Part of a small language model's weights.
Size: width 896, 169M parameters.
Architecture: LayerNorm before each block, learned positions, biases, tied embeddings.
Training: 895M tokens, 13880 steps.
Each number is 50 + 10 x the weight over the matrix's rms, rounded and kept within 0 to 99. Layers, rows and columns count from 0.

# up: layer 5 MLP up, 3584x896, rms 0.0379, rows 2218-2270, columns 64-127
# down: layer 5 MLP down (transposed), 3584x896, rms 0.0713, rows 2218-2269, columns 64-127
up2218:48 49 33 53 53 55 40 56 65 52 47 55 44 48 43 28 40 54 46 58 65 44 52 37 48 38 41 29 48 62 52 53 47 51 26 51 79 34 58 47 45 37 49 46 34 41 32 27 51 40 44 39 37 60 52 53 67 48 42 50 53 52 48 61
down2218:58 57 53 43 66 58 54 40 40 60 58 37 56 39 49 67 53 49 61 58 62 52 62 57 50 51 32 47 49 32 51 50 54 39 45 46 66 48 45 42 55 43 57 47 77 55 54 52 59 50 47 57 45 41 58 56 41 49 59 50 51 54 63 54
up2219:42 63 57 53 66 42 50 50 53 46 26 43 37 42 69 55 35 63 49 36 49 52 57 61 52 26 65 53 49 51 53 52 49 43 50 66 54 53 65 45 51 45 38 46 45 42 59 46 52 67 37 39 46 73 46 69 50 53 40 52 43 55 55 54
down2219:33 54 52 45 57 42 56 52 67 41 56 32 32 53 52 54 55 70 53 49 56 48 38 47 64 63 51 53 55 53 57 37 48 44 48 33 42 44 58 56 49 46 32 62 56 59 61 46 36 59 62 45 65 57 47 42 42 36 52 58 50 42 46 57
up2220:61 71 51 37 65 52 56 49 64 70 73 40 40 51 58 44 54 50 55 36 52 38 53 44 49 60 38 45 50 42 58 48 62 56 40 46 41 52 59 47 69 69 50 61 53 61 35 49 71 45 53 58 30 58 52 55 51 48 44 50 66 60 69 79
down2220:35 44 68 41 58 50 37 33 55 70 60 42 45 65 40 40 36 58 59 53 68 48 63 43 62 43 63 45 45 61 56 53 71 49 35 68 39 54 41 25 43 60 36 34 43 39 47 44 70 50 48 43 55 55 62 40 54 41 51 42 65 56 42 57
up2221:56 61 54 56 61 42 46 43 58 35 41 63 42 52 63 39 33 57 33 31 61 52 47 45 37 38 44 62 58 72 49 43 51 34 55 65 56 53 51 44 36 51 64 51 34 57 48 39 34 56 45 52 57 50 50 53 50 53 63 51 63 44 69 70
down2221:38 63 53 52 50 49 56 66 39 46 48 61 39 55 68 42 46 28 31 47 56 44 33 56 45 52 48 37 33 35 53 48 42 47 64 20 59 39 58 49 49 60 45 41 53 54 55 55 55 29 51 33 60 67 59 41 33 59 65 63 43 46 55 73
up2222:51 54 53 52 50 54 29 41 43 42 62 57 53 73 54 48 48 48 41 58 55 35 60 40 46 49 44 29 55 62 54 51 54 53 69 39 31 59 33 61 45 69 64 50 65 46 47 45 46 46 49 67 53 43 58 43 59 34 32 41 60 54 58 58
down2222:54 47 33 37 58 51 61 37 33 50 63 48 50 47 40 42 54 60 41 35 54 64 60 46 57 62 63 43 32 51 42 53 26 36 49 42 45 59 47 61 55 41 58 58 48 45 56 51 34 36 52 56 45 45 59 55 61 45 40 42 51 32 52 45
up2223:58 40 57 39 58 40 41 60 33 54 55 48 60 44 45 42 51 54 49 60 50 38 43 47 54 53 59 54 62 40 46 58 52 34 58 70 62 53 56 54 37 45 41 50 49 55 42 50 47 60 53 35 49 53 41 40 46 51 34 62 58 50 56 56
down2223:35 65 54 47 45 42 50 70 57 55 55 56 46 39 40 50 57 53 47 60 59 44 42 60 68 72 39 47 57 43 47 57 46 37 54 35 45 69 49 62 54 45 40 56 47 61 52 43 59 48 57 55 63 53 39 54 60 42 44 53 45 51 39 33
up2224:50 48 59 37 48 69 66 69 49 32 62 45 62 60 43 65 68 41 56 43 65 37 61 51 66 64 50 64 53 61 55 47 38 55 52 45 54 46 53 46 54 43 38 58 52 46 58 69 56 39 55 64 60 33 61 45 44 63 56 71 43 47 49 44
down2224:50 71 61 57 56 30 51 68 52 37 64 48 63 37 60 51 58 44 37 46 39 52 42 56 49 43 37 49 62 43 48 55 66 49 37 41 56 58 56 41 44 43 46 36 49 39 29 43 42 48 42 35 61 41 35 56 55 43 44 50 46 45 43 53
up2225:39 56 42 53 47 38 50 47 34 36 41 56 64 41 48 54 55 51 45 42 37 48 48 51 51 53 45 52 63 58 65 44 54 53 52 54 47 30 64 55 45 61 51 59 63 60 55 51 53 62 44 59 40 51 44 44 53 53 30 51 42 54 49 57
down2225:36 47 59 22 52 35 42 41 57 28 47 55 67 59 60 71 63 52 40 53 57 61 43 39 51 66 46 46 36 61 50 49 33 61 49 46 41 40 63 42 56 39 47 45 59 50 38 39 54 50 43 40 32 49 58 48 54 39 45 41 36 41 48 57
up2226:58 62 40 50 33 58 41 55 62 51 42 73 62 53 67 51 52 51 48 64 54 44 35 33 38 49 33 53 50 35 66 37 57 47 43 38 51 42 54 48 61 51 43 41 58 27 46 48 49 49 55 48 57 65 40 69 55 44 62 41 59 44 54 50
down2226:54 53 49 45 18 75 51 61 43 62 49 48 53 32 58 44 56 70 51 80 46 61 58 53 47 45 54 45 56 63 67 33 36 72 51 56 52 55 60 56 49 50 33 59 67 56 62 51 39 50 44 49 63 51 49 59 53 57 39 49 49 35 49 53
up2227:55 55 68 60 53 45 45 44 60 66 53 59 65 58 56 58 73 50 65 66 46 64 47 42 48 52 51 57 52 35 62 35 59 44 57 44 57 44 48 69 47 42 53 34 52 47 81 64 63 38 46 33 55 41 52 41 55 48 51 52 51 37 55 62
down2227:40 44 43 51 67 42 54 46 56 47 59 40 59 45 50 48 60 53 57 54 54 47 58 43 69 48 46 46 45 51 54 47 47 49 37 48 58 61 49 57 52 40 54 55 61 58 50 54 43 45 67 55 66 66 52 49 40 54 43 53 32 48 39 47
up2228:51 37 38 51 59 63 50 48 49 52 52 56 59 49 47 50 26 38 53 56 65 71 49 50 32 67 59 62 45 55 59 67 61 40 45 59 34 41 31 50 48 56 49 67 41 33 62 60 46 52 39 48 50 47 47 55 46 42 48 35 52 40 38 50
down2228:57 40 34 55 41 41 50 31 56 50 43 50 52 58 32 41 65 53 45 36 62 48 53 67 57 59 40 48 65 39 45 60 58 40 50 58 55 55 63 43 48 49 46 66 49 33 53 51 45 47 63 66 48 46 49 58 58 40 38 64 52 53 37 71
up2229:49 46 53 42 48 42 49 59 40 43 43 45 53 62 38 44 55 66 44 47 55 62 55 55 63 60 51 55 40 33 30 61 26 45 54 60 41 43 46 53 55 51 49 43 55 52 47 47 42 43 54 45 32 61 44 44 45 49 47 46 64 64 46 53
down2229:38 56 34 65 64 39 44 61 41 50 55 53 43 50 43 47 54 38 38 54 52 49 53 49 49 37 31 45 34 57 49 62 36 51 56 59 61 64 54 41 36 45 42 48 63 52 54 58 48 50 48 43 56 46 45 57 49 49 38 46 52 60 58 52
up2230:58 65 48 50 54 53 57 65 68 40 56 52 34 46 37 50 50 79 40 43 58 65 42 44 36 47 47 44 57 50 65 58 52 62 61 42 58 57 44 51 59 43 42 67 66 40 50 51 48 29 46 44 44 59 40 51 55 51 42 42 28 55 45 62
down2230:42 60 59 54 48 60 69 48 56 41 59 50 47 50 56 53 62 72 45 42 42 55 41 52 41 68 39 48 42 60 64 70 59 63 38 60 57 57 49 60 52 51 43 34 56 52 52 51 41 53 47 58 40 52 29 59 38 44 57 58 36 48 61 60
up2231:48 41 49 61 41 49 46 39 44 65 28 33 40 64 53 47 53 62 57 69 46 58 56 44 43 53 43 55 65 54 44 45 52 52 31 57 49 48 36 52 50 53 54 63 45 49 60 47 56 45 54 56 53 49 51 61 57 49 46 57 46 18 58 66
down2231:54 40 53 55 52 57 35 48 54 47 46 53 47 42 50 37 59 50 51 48 41 56 51 49 51 57 42 46 49 43 41 50 32 57 44 66 49 41 47 59 37 42 45 62 53 27 41 44 52 35 74 47 42 38 55 36 59 52 66 36 53 51 51 69
up2232:34 51 52 53 43 52 50 38 35 54 38 42 40 51 47 52 53 38 51 49 53 44 40 53 45 37 61 61 34 43 61 55 56 56 63 58 31 57 45 49 44 43 84 47 51 58 39 64 68 42 59 34 42 56 60 62 47 33 64 48 60 40 62 42
down2232:60 43 63 51 53 36 49 38 33 44 27 50 54 65 44 43 43 36 49 64 44 45 48 47 49 58 76 41 57 34 51 63 39 39 51 57 41 61 51 47 45 70 43 76 39 43 49 51 42 37 46 53 38 64 49 62 46 60 59 62 61 49 42 47
up2233:45 51 52 49 48 50 65 45 62 55 44 54 58 49 40 51 39 54 41 49 61 63 57 48 42 46 61 60 62 38 33 43 44 49 55 56 49 42 51 49 46 37 48 56 53 57 48 51 37 37 52 52 56 46 40 47 50 48 35 57 34 41 29 52
down2233:50 52 61 46 49 61 50 53 45 53 39 43 49 56 44 59 49 42 36 69 48 57 48 48 60 59 37 60 54 45 50 48 46 50 34 49 43 43 54 48 39 42 47 40 35 53 47 38 50 49 69 57 40 44 42 53 65 46 47 57 41 50 46 61
up2234:42 31 70 34 66 48 23 56 51 51 37 62 53 41 37 58 46 38 44 54 61 53 59 52 33 44 59 44 63 52 43 66 42 45 31 38 43 46 32 56 43 52 46 72 43 48 58 41 51 47 49 52 45 54 56 62 60 35 43 61 39 31 48 46
down2234:48 41 48 42 57 62 52 57 67 40 41 58 53 18 54 59 55 31 42 52 48 35 56 47 45 53 56 69 56 37 55 63 46 50 37 40 56 36 47 31 55 41 44 43 55 47 48 53 57 48 44 40 50 61 50 60 55 27 42 58 43 47 33 48
up2235:53 50 57 65 60 23 44 49 66 45 32 42 51 59 43 47 55 52 49 69 49 63 59 52 57 44 44 60 42 61 64 53 56 40 57 60 40 37 49 63 47 56 49 42 60 57 39 65 42 45 37 29 63 53 61 67 54 54 69 38 59 53 50 40
down2235:47 47 41 37 45 51 47 38 52 58 52 60 49 70 59 61 57 70 49 50 43 38 33 34 33 40 49 52 54 60 38 41 49 70 42 59 44 32 30 31 39 48 37 47 58 58 55 54 66 56 63 45 57 64 50 46 35 53 68 30 45 49 53 46
up2236:64 25 33 65 43 27 56 40 68 44 28 35 44 39 40 55 50 60 44 45 60 51 59 50 51 47 51 58 54 39 45 39 36 43 50 49 65 45 28 48 42 57 54 54 56 48 64 74 58 49 37 55 52 56 51 65 33 56 53 33 56 40 52 54
down2236:64 47 50 43 35 48 44 39 44 54 49 43 44 73 32 38 53 40 41 41 61 51 47 61 54 41 33 30 58 45 49 46 30 30 70 73 54 43 28 42 37 39 49 62 47 40 50 55 38 37 39 74 51 48 48 54 58 42 48 38 57 42 35 46
up2237:64 40 38 79 39 53 51 53 46 40 52 37 33 36 52 58 62 43 37 62 51 34 38 45 42 64 52 47 56 62 53 53 27 62 45 31 47 44 41 42 59 46 47 50 57 46 34 78 51 51 55 41 67 51 58 64 46 52 56 47 59 44 31 34
down2237:48 53 35 71 48 50 50 46 56 66 54 50 40 48 58 55 46 45 37 52 54 49 49 33 40 61 54 62 44 52 49 64 40 56 39 30 47 55 44 50 61 43 43 55 45 55 32 66 49 42 64 56 51 60 44 63 49 45 48 44 60 47 48 67
up2238:45 50 39 43 44 57 44 37 57 40 44 46 61 52 38 30 32 56 51 56 64 68 39 50 54 38 33 40 54 48 45 61 50 42 61 51 28 53 46 50 42 62 40 50 45 51 40 47 43 60 35 51 62 38 42 70 49 67 40 40 43 46 48 51
down2238:43 56 44 64 44 69 68 60 39 31 59 44 59 54 49 35 34 43 60 59 62 53 40 45 64 50 43 57 47 41 47 63 58 57 44 28 39 60 46 67 48 46 59 45 48 48 46 37 45 48 47 44 61 35 63 38 72 48 46 49 56 38 51 62
up2239:53 55 61 64 45 61 31 36 51 71 67 49 43 45 38 54 61 45 43 63 43 50 28 40 47 47 40 43 40 49 61 27 51 47 66 54 54 45 41 48 51 60 61 52 58 31 32 55 62 56 39 50 55 58 46 66 57 31 61 54 43 44 61 58
down2239:38 51 49 39 46 61 41 51 48 46 57 51 41 57 49 42 43 69 49 58 55 63 44 53 61 53 49 41 60 60 55 43 53 47 34 48 48 43 57 57 40 47 39 64 52 56 42 42 62 43 49 60 48 34 51 41 54 42 46 58 44 62 51 47
up2240:36 41 60 57 41 66 46 44 47 55 56 50 52 59 48 50 45 49 23 60 46 53 59 57 54 53 61 65 58 37 49 48 53 58 56 47 50 45 75 54 37 40 46 54 39 65 57 52 40 61 57 35 64 38 50 64 63 38 60 65 41 46 49 48
down2240:59 43 52 57 48 30 55 60 50 64 52 51 41 33 50 39 58 52 55 60 51 49 47 45 48 43 52 51 57 48 45 47 27 70 35 48 46 32 55 46 45 61 59 49 47 49 45 58 52 36 55 55 41 43 57 54 47 45 29 67 52 57 40 55
up2241:36 59 61 50 53 47 50 56 55 57 29 72 57 44 52 63 50 41 60 66 43 49 43 72 55 47 57 63 54 78 50 56 43 40 38 47 34 24 44 60 62 61 39 42 36 37 53 41 52 46 47 56 46 39 50 59 50 45 38 54 70 37 34 34
down2241:52 42 51 48 49 51 25 44 54 33 49 68 67 39 45 43 45 50 58 44 38 37 35 49 31 62 44 44 39 49 64 58 51 38 46 46 57 50 43 53 58 48 64 37 54 60 40 43 48 56 50 42 66 77 69 63 49 48 45 52 61 44 50 48
up2242:68 47 50 24 72 37 55 53 29 51 32 49 58 47 34 65 49 45 41 64 42 59 50 61 56 69 50 59 50 73 48 40 41 34 44 50 55 17 34 73 38 38 59 38 61 37 46 47 57 56 36 28 53 54 50 33 56 57 52 57 35 41 39 45
down2242:50 28 52 54 50 32 50 49 45 35 50 28 69 46 47 52 43 46 61 43 41 53 46 60 47 67 61 38 40 34 39 55 51 44 52 53 44 54 56 55 43 53 51 42 51 47 61 62 54 50 54 60 56 53 48 35 55 44 61 66 42 49 38 60
up2243:56 61 56 65 34 55 43 56 52 38 55 48 53 51 48 46 66 65 48 42 65 49 36 51 60 53 54 56 53 59 67 36 50 46 65 42 30 58 46 49 57 53 57 43 46 47 59 53 54 45 71 55 53 57 29 50 65 61 57 53 39 58 41 44
down2243:41 62 42 49 28 53 37 35 47 77 42 60 45 49 40 51 67 47 51 60 68 45 50 62 37 30 59 35 42 51 49 54 68 54 56 45 52 47 46 53 47 39 54 40 39 41 35 58 63 43 46 62 46 57 45 48 58 59 52 58 53 55 60 57
up2244:55 61 30 47 38 43 40 57 59 54 42 41 65 59 66 56 36 57 66 66 49 48 64 43 39 34 51 45 52 60 55 42 44 43 57 47 72 58 56 50 50 40 43 36 43 40 35 44 64 58 45 69 33 38 64 62 64 49 62 48 51 41 69 47
down2244:55 51 61 52 46 40 46 56 32 62 65 34 46 31 40 60 43 55 41 69 47 50 56 71 43 40 61 57 68 46 57 53 55 76 41 74 30 38 52 47 42 49 39 60 45 63 40 53 64 50 34 43 55 42 51 46 59 52 52 38 49 32 55 48
up2245:55 70 42 58 66 44 33 55 74 55 54 45 60 46 60 44 54 50 62 42 52 58 52 58 51 42 60 47 42 42 52 41 33 51 43 53 49 41 43 46 55 52 47 54 56 52 41 61 56 62 44 42 43 43 50 46 40 51 59 48 31 57 41 58
down2245:36 66 37 54 69 46 54 47 50 57 64 32 56 34 53 42 43 49 53 49 55 33 46 44 60 38 45 36 57 49 58 56 66 66 39 59 72 40 44 48 57 71 30 44 58 54 58 69 55 58 25 37 44 56 65 50 51 40 52 70 43 45 55 54
up2246:52 33 50 47 39 47 32 67 48 32 69 56 63 60 55 51 38 48 77 59 61 58 38 32 50 53 56 56 53 40 55 62 41 33 61 45 39 54 62 40 47 36 50 40 48 41 43 57 50 52 46 43 69 35 34 62 56 42 48 40 56 39 34 44
down2246:42 48 47 56 47 41 56 57 56 57 44 55 48 57 48 50 52 56 64 47 43 47 55 57 54 57 51 34 63 39 47 50 61 43 52 56 38 61 38 47 66 63 50 43 48 58 55 51 34 55 34 63 48 48 56 38 49 48 59 57 46 35 58 58
up2247:41 50 55 56 57 59 33 60 63 56 36 34 52 54 45 50 44 66 52 49 47 51 67 61 41 72 51 56 37 36 48 37 52 39 61 54 29 44 64 58 66 43 49 44 47 46 39 68 45 71 47 57 55 52 45 32 51 61 45 42 39 46 49 43
down2247:56 38 53 66 48 70 25 38 44 49 50 59 36 51 56 62 49 55 55 20 49 44 43 61 43 66 44 56 30 47 53 45 44 33 57 45 48 43 41 35 48 38 68 46 50 39 44 51 53 51 59 43 43 35 55 52 49 44 42 51 51 53 63 56
up2248:62 67 51 65 63 58 51 38 58 41 52 63 56 41 53 54 47 65 52 40 39 44 41 68 36 43 56 44 38 67 41 45 76 73 48 54 14 49 48 28 65 37 54 35 77 57 50 58 46 58 42 40 68 55 44 64 57 46 52 42 45 66 52 49
down2248:45 49 36 56 31 35 54 52 50 50 60 41 50 42 57 53 42 50 73 38 46 46 71 56 35 45 50 62 33 55 49 36 56 36 43 60 46 41 45 54 61 53 60 47 55 36 45 56 57 50 64 44 52 59 52 67 47 67 47 20 45 51 67 36
up2249:62 58 66 65 48 48 51 69 36 32 57 56 39 66 55 58 37 63 47 55 46 33 50 61 51 39 61 43 55 42 50 53 45 63 39 50 39 55 41 44 51 47 53 54 62 56 50 26 47 27 68 33 53 72 42 49 46 48 22 37 47 40 57 52
down2249:39 56 49 28 41 48 71 39 35 48 52 42 51 53 75 45 36 39 47 48 55 55 44 72 42 36 63 30 39 67 65 50 66 53 35 39 42 49 62 16 52 47 54 38 38 52 49 30 46 48 45 56 43 48 46 26 48 31 55 52 68 69 45 54
up2250:50 45 72 41 47 53 67 41 68 57 62 37 69 47 67 52 53 36 59 49 57 63 55 50 56 54 58 55 55 44 45 51 37 63 42 54 43 49 41 41 55 59 61 45 51 60 67 27 54 40 38 68 46 63 35 42 43 44 47 62 53 68 46 50
down2250:62 47 77 63 39 55 51 43 44 47 48 33 66 49 62 59 65 56 64 58 42 46 56 68 60 58 69 49 41 54 72 29 46 51 52 60 37 53 55 22 43 63 35 46 60 55 64 46 47 53 49 68 60 57 37 51 31 55 65 47 52 43 66 40
up2251:51 35 43 56 41 77 48 56 52 58 61 43 72 69 40 65 43 39 59 43 52 55 49 41 71 61 50 56 44 59 52 43 44 46 39 51 44 55 41 63 54 36 53 68 38 41 41 37 46 44 47 49 43 45 55 48 44 40 64 40 48 69 50 28
down2251:45 54 36 66 51 58 33 44 69 66 55 46 51 62 55 64 64 52 40 55 50 35 52 63 50 59 53 53 65 56 62 47 47 52 64 58 49 56 55 63 40 42 44 44 55 46 47 56 47 44 56 55 58 58 76 49 59 50 70 44 59 50 78 50
up2252:37 60 57 54 47 45 63 49 45 63 53 61 65 49 32 56 36 48 57 45 53 49 43 54 49 40 45 63 59 55 68 42 41 55 50 57 63 51 67 51 64 58 47 68 47 40 42 50 60 54 39 46 44 42 63 48 54 35 42 41 71 67 60 61
down2252:54 65 47 28 46 41 50 61 42 47 42 53 49 45 53 37 50 58 48 50 54 27 44 52 50 57 46 65 58 59 37 47 57 35 40 69 50 39 64 61 46 48 52 33 57 55 38 60 56 55 42 57 34 51 50 37 43 58 59 45 47 72 62 66
up2253:66 47 38 30 55 47 44 53 51 35 50 60 44 57 55 50 43 56 44 55 54 50 46 57 66 66 55 65 50 58 59 43 42 53 48 60 40 43 58 63 76 40 44 64 42 44 52 79 58 34 59 57 57 48 56 56 59 64 32 70 44 41 42 34
down2253:59 50 44 55 54 56 57 59 44 61 65 43 52 49 44 48 37 35 64 49 56 33 38 43 61 46 39 49 70 48 25 52 74 53 45 48 64 70 38 39 40 50 48 59 55 44 42 42 56 35 54 59 50 53 40 37 42 45 54 65 43 46 44 79
up2254:59 55 46 55 56 32 44 57 37 33 45 58 52 33 52 41 43 57 47 63 43 47 47 51 55 48 45 50 49 57 55 52 33 41 54 55 36 46 65 52 48 51 44 30 57 53 52 50 65 55 53 45 37 53 58 53 52 52 40 39 44 50 50 64
down2254:55 44 51 49 42 58 48 44 54 52 43 46 40 60 34 58 42 47 58 64 68 37 60 49 54 46 62 68 60 45 50 52 36 52 30 38 53 34 44 51 61 60 39 44 54 44 51 39 51 72 43 35 51 46 48 50 71 56 65 48 64 45 52 52
up2255:67 32 47 29 55 59 35 41 61 30 41 48 55 48 48 41 47 39 73 39 57 53 47 66 59 46 38 65 32 45 57 54 46 43 65 47 35 63 33 53 59 50 49 43 53 70 62 50 48 55 42 68 48 67 35 57 53 50 35 47 58 51 64 43
down2255:40 39 43 60 36 56 36 59 45 56 40 43 45 52 44 53 47 41 43 45 49 49 64 60 55 74 34 48 47 45 68 48 46 23 54 47 53 35 51 57 56 61 55 41 49 36 39 47 47 49 50 61 50 52 54 38 44 59 52 50 56 31 49 47
up2256:49 55 68 62 46 40 47 47 53 38 63 57 49 20 46 57 61 43 57 64 51 49 67 63 67 41 42 70 48 41 70 58 37 48 39 44 23 50 46 62 43 46 59 43 50 68 50 47 43 53 54 71 38 51 40 46 28 59 44 49 64 46 47 47
down2256:59 50 30 43 49 42 46 68 57 38 50 39 49 75 47 79 46 68 50 42 46 68 46 48 40 60 53 53 67 57 52 51 57 67 44 58 39 61 48 53 58 56 63 64 44 60 44 55 64 57 38 51 53 57 48 53 54 67 48 43 48 44 52 52
up2257:61 35 72 43 62 48 49 51 44 40 60 47 69 63 51 64 48 48 35 33 53 35 69 33 66 49 49 60 43 58 53 42 54 42 51 54 60 45 45 33 60 52 65 39 55 47 57 62 40 61 55 45 51 62 49 59 45 54 39 43 35 60 41 51
down2257:47 43 62 57 41 56 41 68 44 60 55 71 42 62 54 51 39 34 36 44 64 54 50 45 49 53 50 58 49 47 55 62 55 50 46 32 39 52 60 49 57 60 64 53 52 47 54 35 56 62 59 34 42 43 62 60 41 47 41 52 50 60 38 41
up2258:49 63 65 48 56 40 42 49 58 45 53 43 54 33 33 44 52 48 48 67 61 45 45 37 56 43 44 56 44 35 55 59 55 46 46 48 46 52 54 53 61 54 44 44 44 43 61 46 50 38 65 46 48 46 60 39 55 68 39 58 37 46 50 34
down2258:45 56 48 62 48 45 42 47 40 41 24 49 47 39 47 56 42 47 34 47 43 39 53 51 77 34 44 53 43 49 53 45 40 39 62 42 56 54 55 51 45 71 61 34 54 40 40 58 49 69 52 66 39 64 60 57 56 57 52 43 61 45 39 46
up2259:46 39 42 47 40 54 30 53 54 48 45 56 41 42 69 53 43 54 63 49 42 45 37 53 51 69 54 63 46 44 41 54 47 43 48 57 54 58 49 65 64 46 47 47 32 41 48 48 62 40 36 25 56 49 43 57 57 44 42 41 59 42 48 66
down2259:41 36 64 53 45 53 36 57 59 49 55 67 29 60 54 65 62 44 74 36 45 51 57 62 46 49 69 56 55 62 44 72 42 60 33 69 45 46 46 63 57 39 33 63 34 43 64 43 64 49 49 40 47 46 33 58 55 48 63 65 51 39 43 39
up2260:49 47 57 55 59 23 60 52 43 43 61 54 50 36 39 50 63 48 38 38 58 46 47 66 60 49 47 50 43 35 47 52 43 56 63 56 32 64 50 67 43 58 59 48 62 50 54 58 55 63 46 47 58 47 47 51 61 32 57 45 48 66 39 67
down2260:47 41 35 40 39 49 65 57 57 47 47 54 48 57 57 48 58 52 58 52 50 37 55 36 39 48 55 51 47 53 63 43 36 48 48 56 29 37 32 53 55 45 50 54 65 38 60 49 46 42 38 47 52 45 45 52 48 57 60 49 36 62 48 46
up2261:66 48 54 33 30 37 42 56 43 38 64 59 56 30 51 50 36 58 61 46 54 49 29 43 56 60 48 36 53 45 72 67 50 61 37 50 67 42 50 41 64 36 68 61 63 52 63 37 53 27 45 53 57 43 30 50 83 57 48 52 53 35 54 65
down2261:46 50 40 50 48 33 33 61 57 54 62 44 44 30 61 56 47 43 51 41 54 54 59 53 45 45 60 52 86 40 80 56 53 66 44 55 57 63 44 47 56 31 46 43 57 56 55 50 48 43 62 44 36 61 58 34 48 68 53 62 46 39 40 48
up2262:40 40 39 63 62 44 57 36 47 60 70 49 50 64 60 58 49 49 49 40 59 44 44 45 41 63 63 35 57 51 65 44 64 47 52 38 66 53 39 61 51 45 48 41 38 43 30 52 50 51 55 59 62 55 46 48 55 57 45 56 50 53 60 52
down2262:67 57 43 42 44 57 53 37 49 51 53 47 49 35 51 50 46 46 54 45 46 50 37 57 58 48 41 51 39 49 53 26 45 53 52 53 47 54 46 40 65 58 63 47 51 43 55 47 57 59 40 53 44 51 51 56 48 64 71 48 51 48 65 50
up2263:55 40 54 55 42 50 55 61 55 43 49 16 36 55 52 58 77 65 33 37 30 60 42 46 62 85 51 55 35 51 58 57 41 62 29 49 59 48 46 71 88 38 39 69 65 63 53 52 47 31 35 50 57 39 61 63 43 49 55 54 45 47 50 54
down2263:46 68 41 35 40 51 55 56 48 38 48 69 46 55 57 35 51 48 54 49 53 28 51 53 49 55 52 42 52 40 63 83 50 42 44 53 47 50 44 49 37 43 65 62 48 50 62 47 53 41 35 39 58 66 47 50 44 57 66 56 41 45 39 61
up2264:55 40 68 62 48 52 56 48 60 57 64 46 51 51 45 23 32 48 39 45 46 61 51 61 53 48 54 63 52 36 55 64 56 72 58 37 60 61 68 47 49 51 38 49 61 46 36 53 36 36 55 71 58 65 49 42 60 46 37 41 45 44 49 59
down2264:46 29 60 37 74 46 43 45 39 52 53 38 52 44 56 40 58 73 48 48 55 59 64 59 53 45 33 53 52 51 54 48 40 64 62 48 56 36 48 58 43 41 54 60 49 50 57 49 63 63 40 60 62 57 34 36 53 41 60 49 56 32 51 54
up2265:77 55 63 50 56 54 53 40 45 60 57 38 51 46 45 44 42 47 31 50 57 43 37 77 48 60 54 15 55 41 47 50 31 30 36 64 45 36 63 56 54 55 52 44 59 55 38 43 45 38 50 46 78 51 31 61 32 61 10 30 37 36 52 41
down2265:68 59 69 46 51 38 39 64 70 44 54 55 68 68 69 30 46 44 45 49 53 51 55 45 57 66 51 25 53 40 36 55 55 49 68 41 53 41 62 77 70 68 33 54 50 56 62 38 49 44 48 46 68 49 35 56 44 57 45 15 51 72 63 53
up2266:58 43 57 66 50 54 57 58 53 57 44 56 49 51 45 57 51 51 44 67 43 40 45 39 40 50 45 51 55 50 43 48 42 38 50 45 44 63 50 51 43 53 61 54 34 44 61 55 64 37 72 52 52 59 51 51 60 46 37 49 45 49 38 52
down2266:45 65 54 43 45 47 33 37 38 45 37 47 48 40 65 58 44 53 58 43 39 54 45 51 55 56 58 53 47 37 54 62 52 55 39 60 53 42 51 52 50 56 56 37 62 45 78 63 32 48 46 45 49 41 40 45 45 47 37 67 47 41 43 58
up2267:63 44 39 47 49 52 40 54 37 60 51 60 41 47 52 56 43 57 33 53 53 53 34 65 57 42 62 56 42 36 23 56 40 59 49 47 40 55 63 44 44 42 35 59 64 37 37 55 48 39 60 67 66 43 44 66 41 44 39 61 68 61 35 75
down2267:72 54 42 62 47 40 64 69 39 61 55 58 48 76 49 53 47 46 41 59 54 48 51 49 36 38 56 73 34 47 47 45 68 31 49 51 46 58 44 38 64 54 64 53 64 36 50 46 34 52 38 51 55 47 52 51 51 61 42 52 58 48 47 44
up2268:60 62 61 64 50 47 46 51 38 55 61 39 57 51 69 42 73 48 36 45 52 53 62 44 55 73 46 60 67 57 39 41 50 38 73 41 45 45 53 47 42 56 38 49 59 49 57 45 58 50 56 56 39 63 75 57 51 50 53 44 50 51 58 48
down2268:40 49 64 53 36 47 42 64 54 60 59 52 62 28 46 44 58 47 47 68 59 53 44 55 47 41 50 39 52 30 47 50 56 49 71 49 60 46 55 38 61 25 56 48 34 61 60 39 54 63 63 60 57 49 37 53 54 45 51 48 52 45 56 47
up2269:49 61 44 56 69 56 61 40 62 47 64 58 58 55 44 66 54 40 68 44 33 63 62 47 39 44 56 67 53 45 58 48 46 61 51 33 57 31 41 57 57 61 55 48 73 58 33 38 48 61 25 41 89 39 43 61 37 61 33 69 46 44 68 61
down2269:24 54 61 42 41 39 47 44 58 52 43 54 49 69 55 60 45 45 38 35 62 60 42 50 33 73 34 39 56 52 53 40 53 53 58 48 59 56 42 52 45 53 38 54 53 45 54 45 48 49 54 51 61 55 43 46 36 37 46 40 41 66 39 56
up2270:50 54 56 49 59 49 34 53 34 49 52 60 54 51 41 36 61 45 55 63 43 54 50 43 27 53 45 77 59 31 57 44 49 53 55 48 42 46 52 59 30 62 54 31 53 48 49 66 58 42 58 49 61 56 65 63 39 59 47 52 62 72 50 59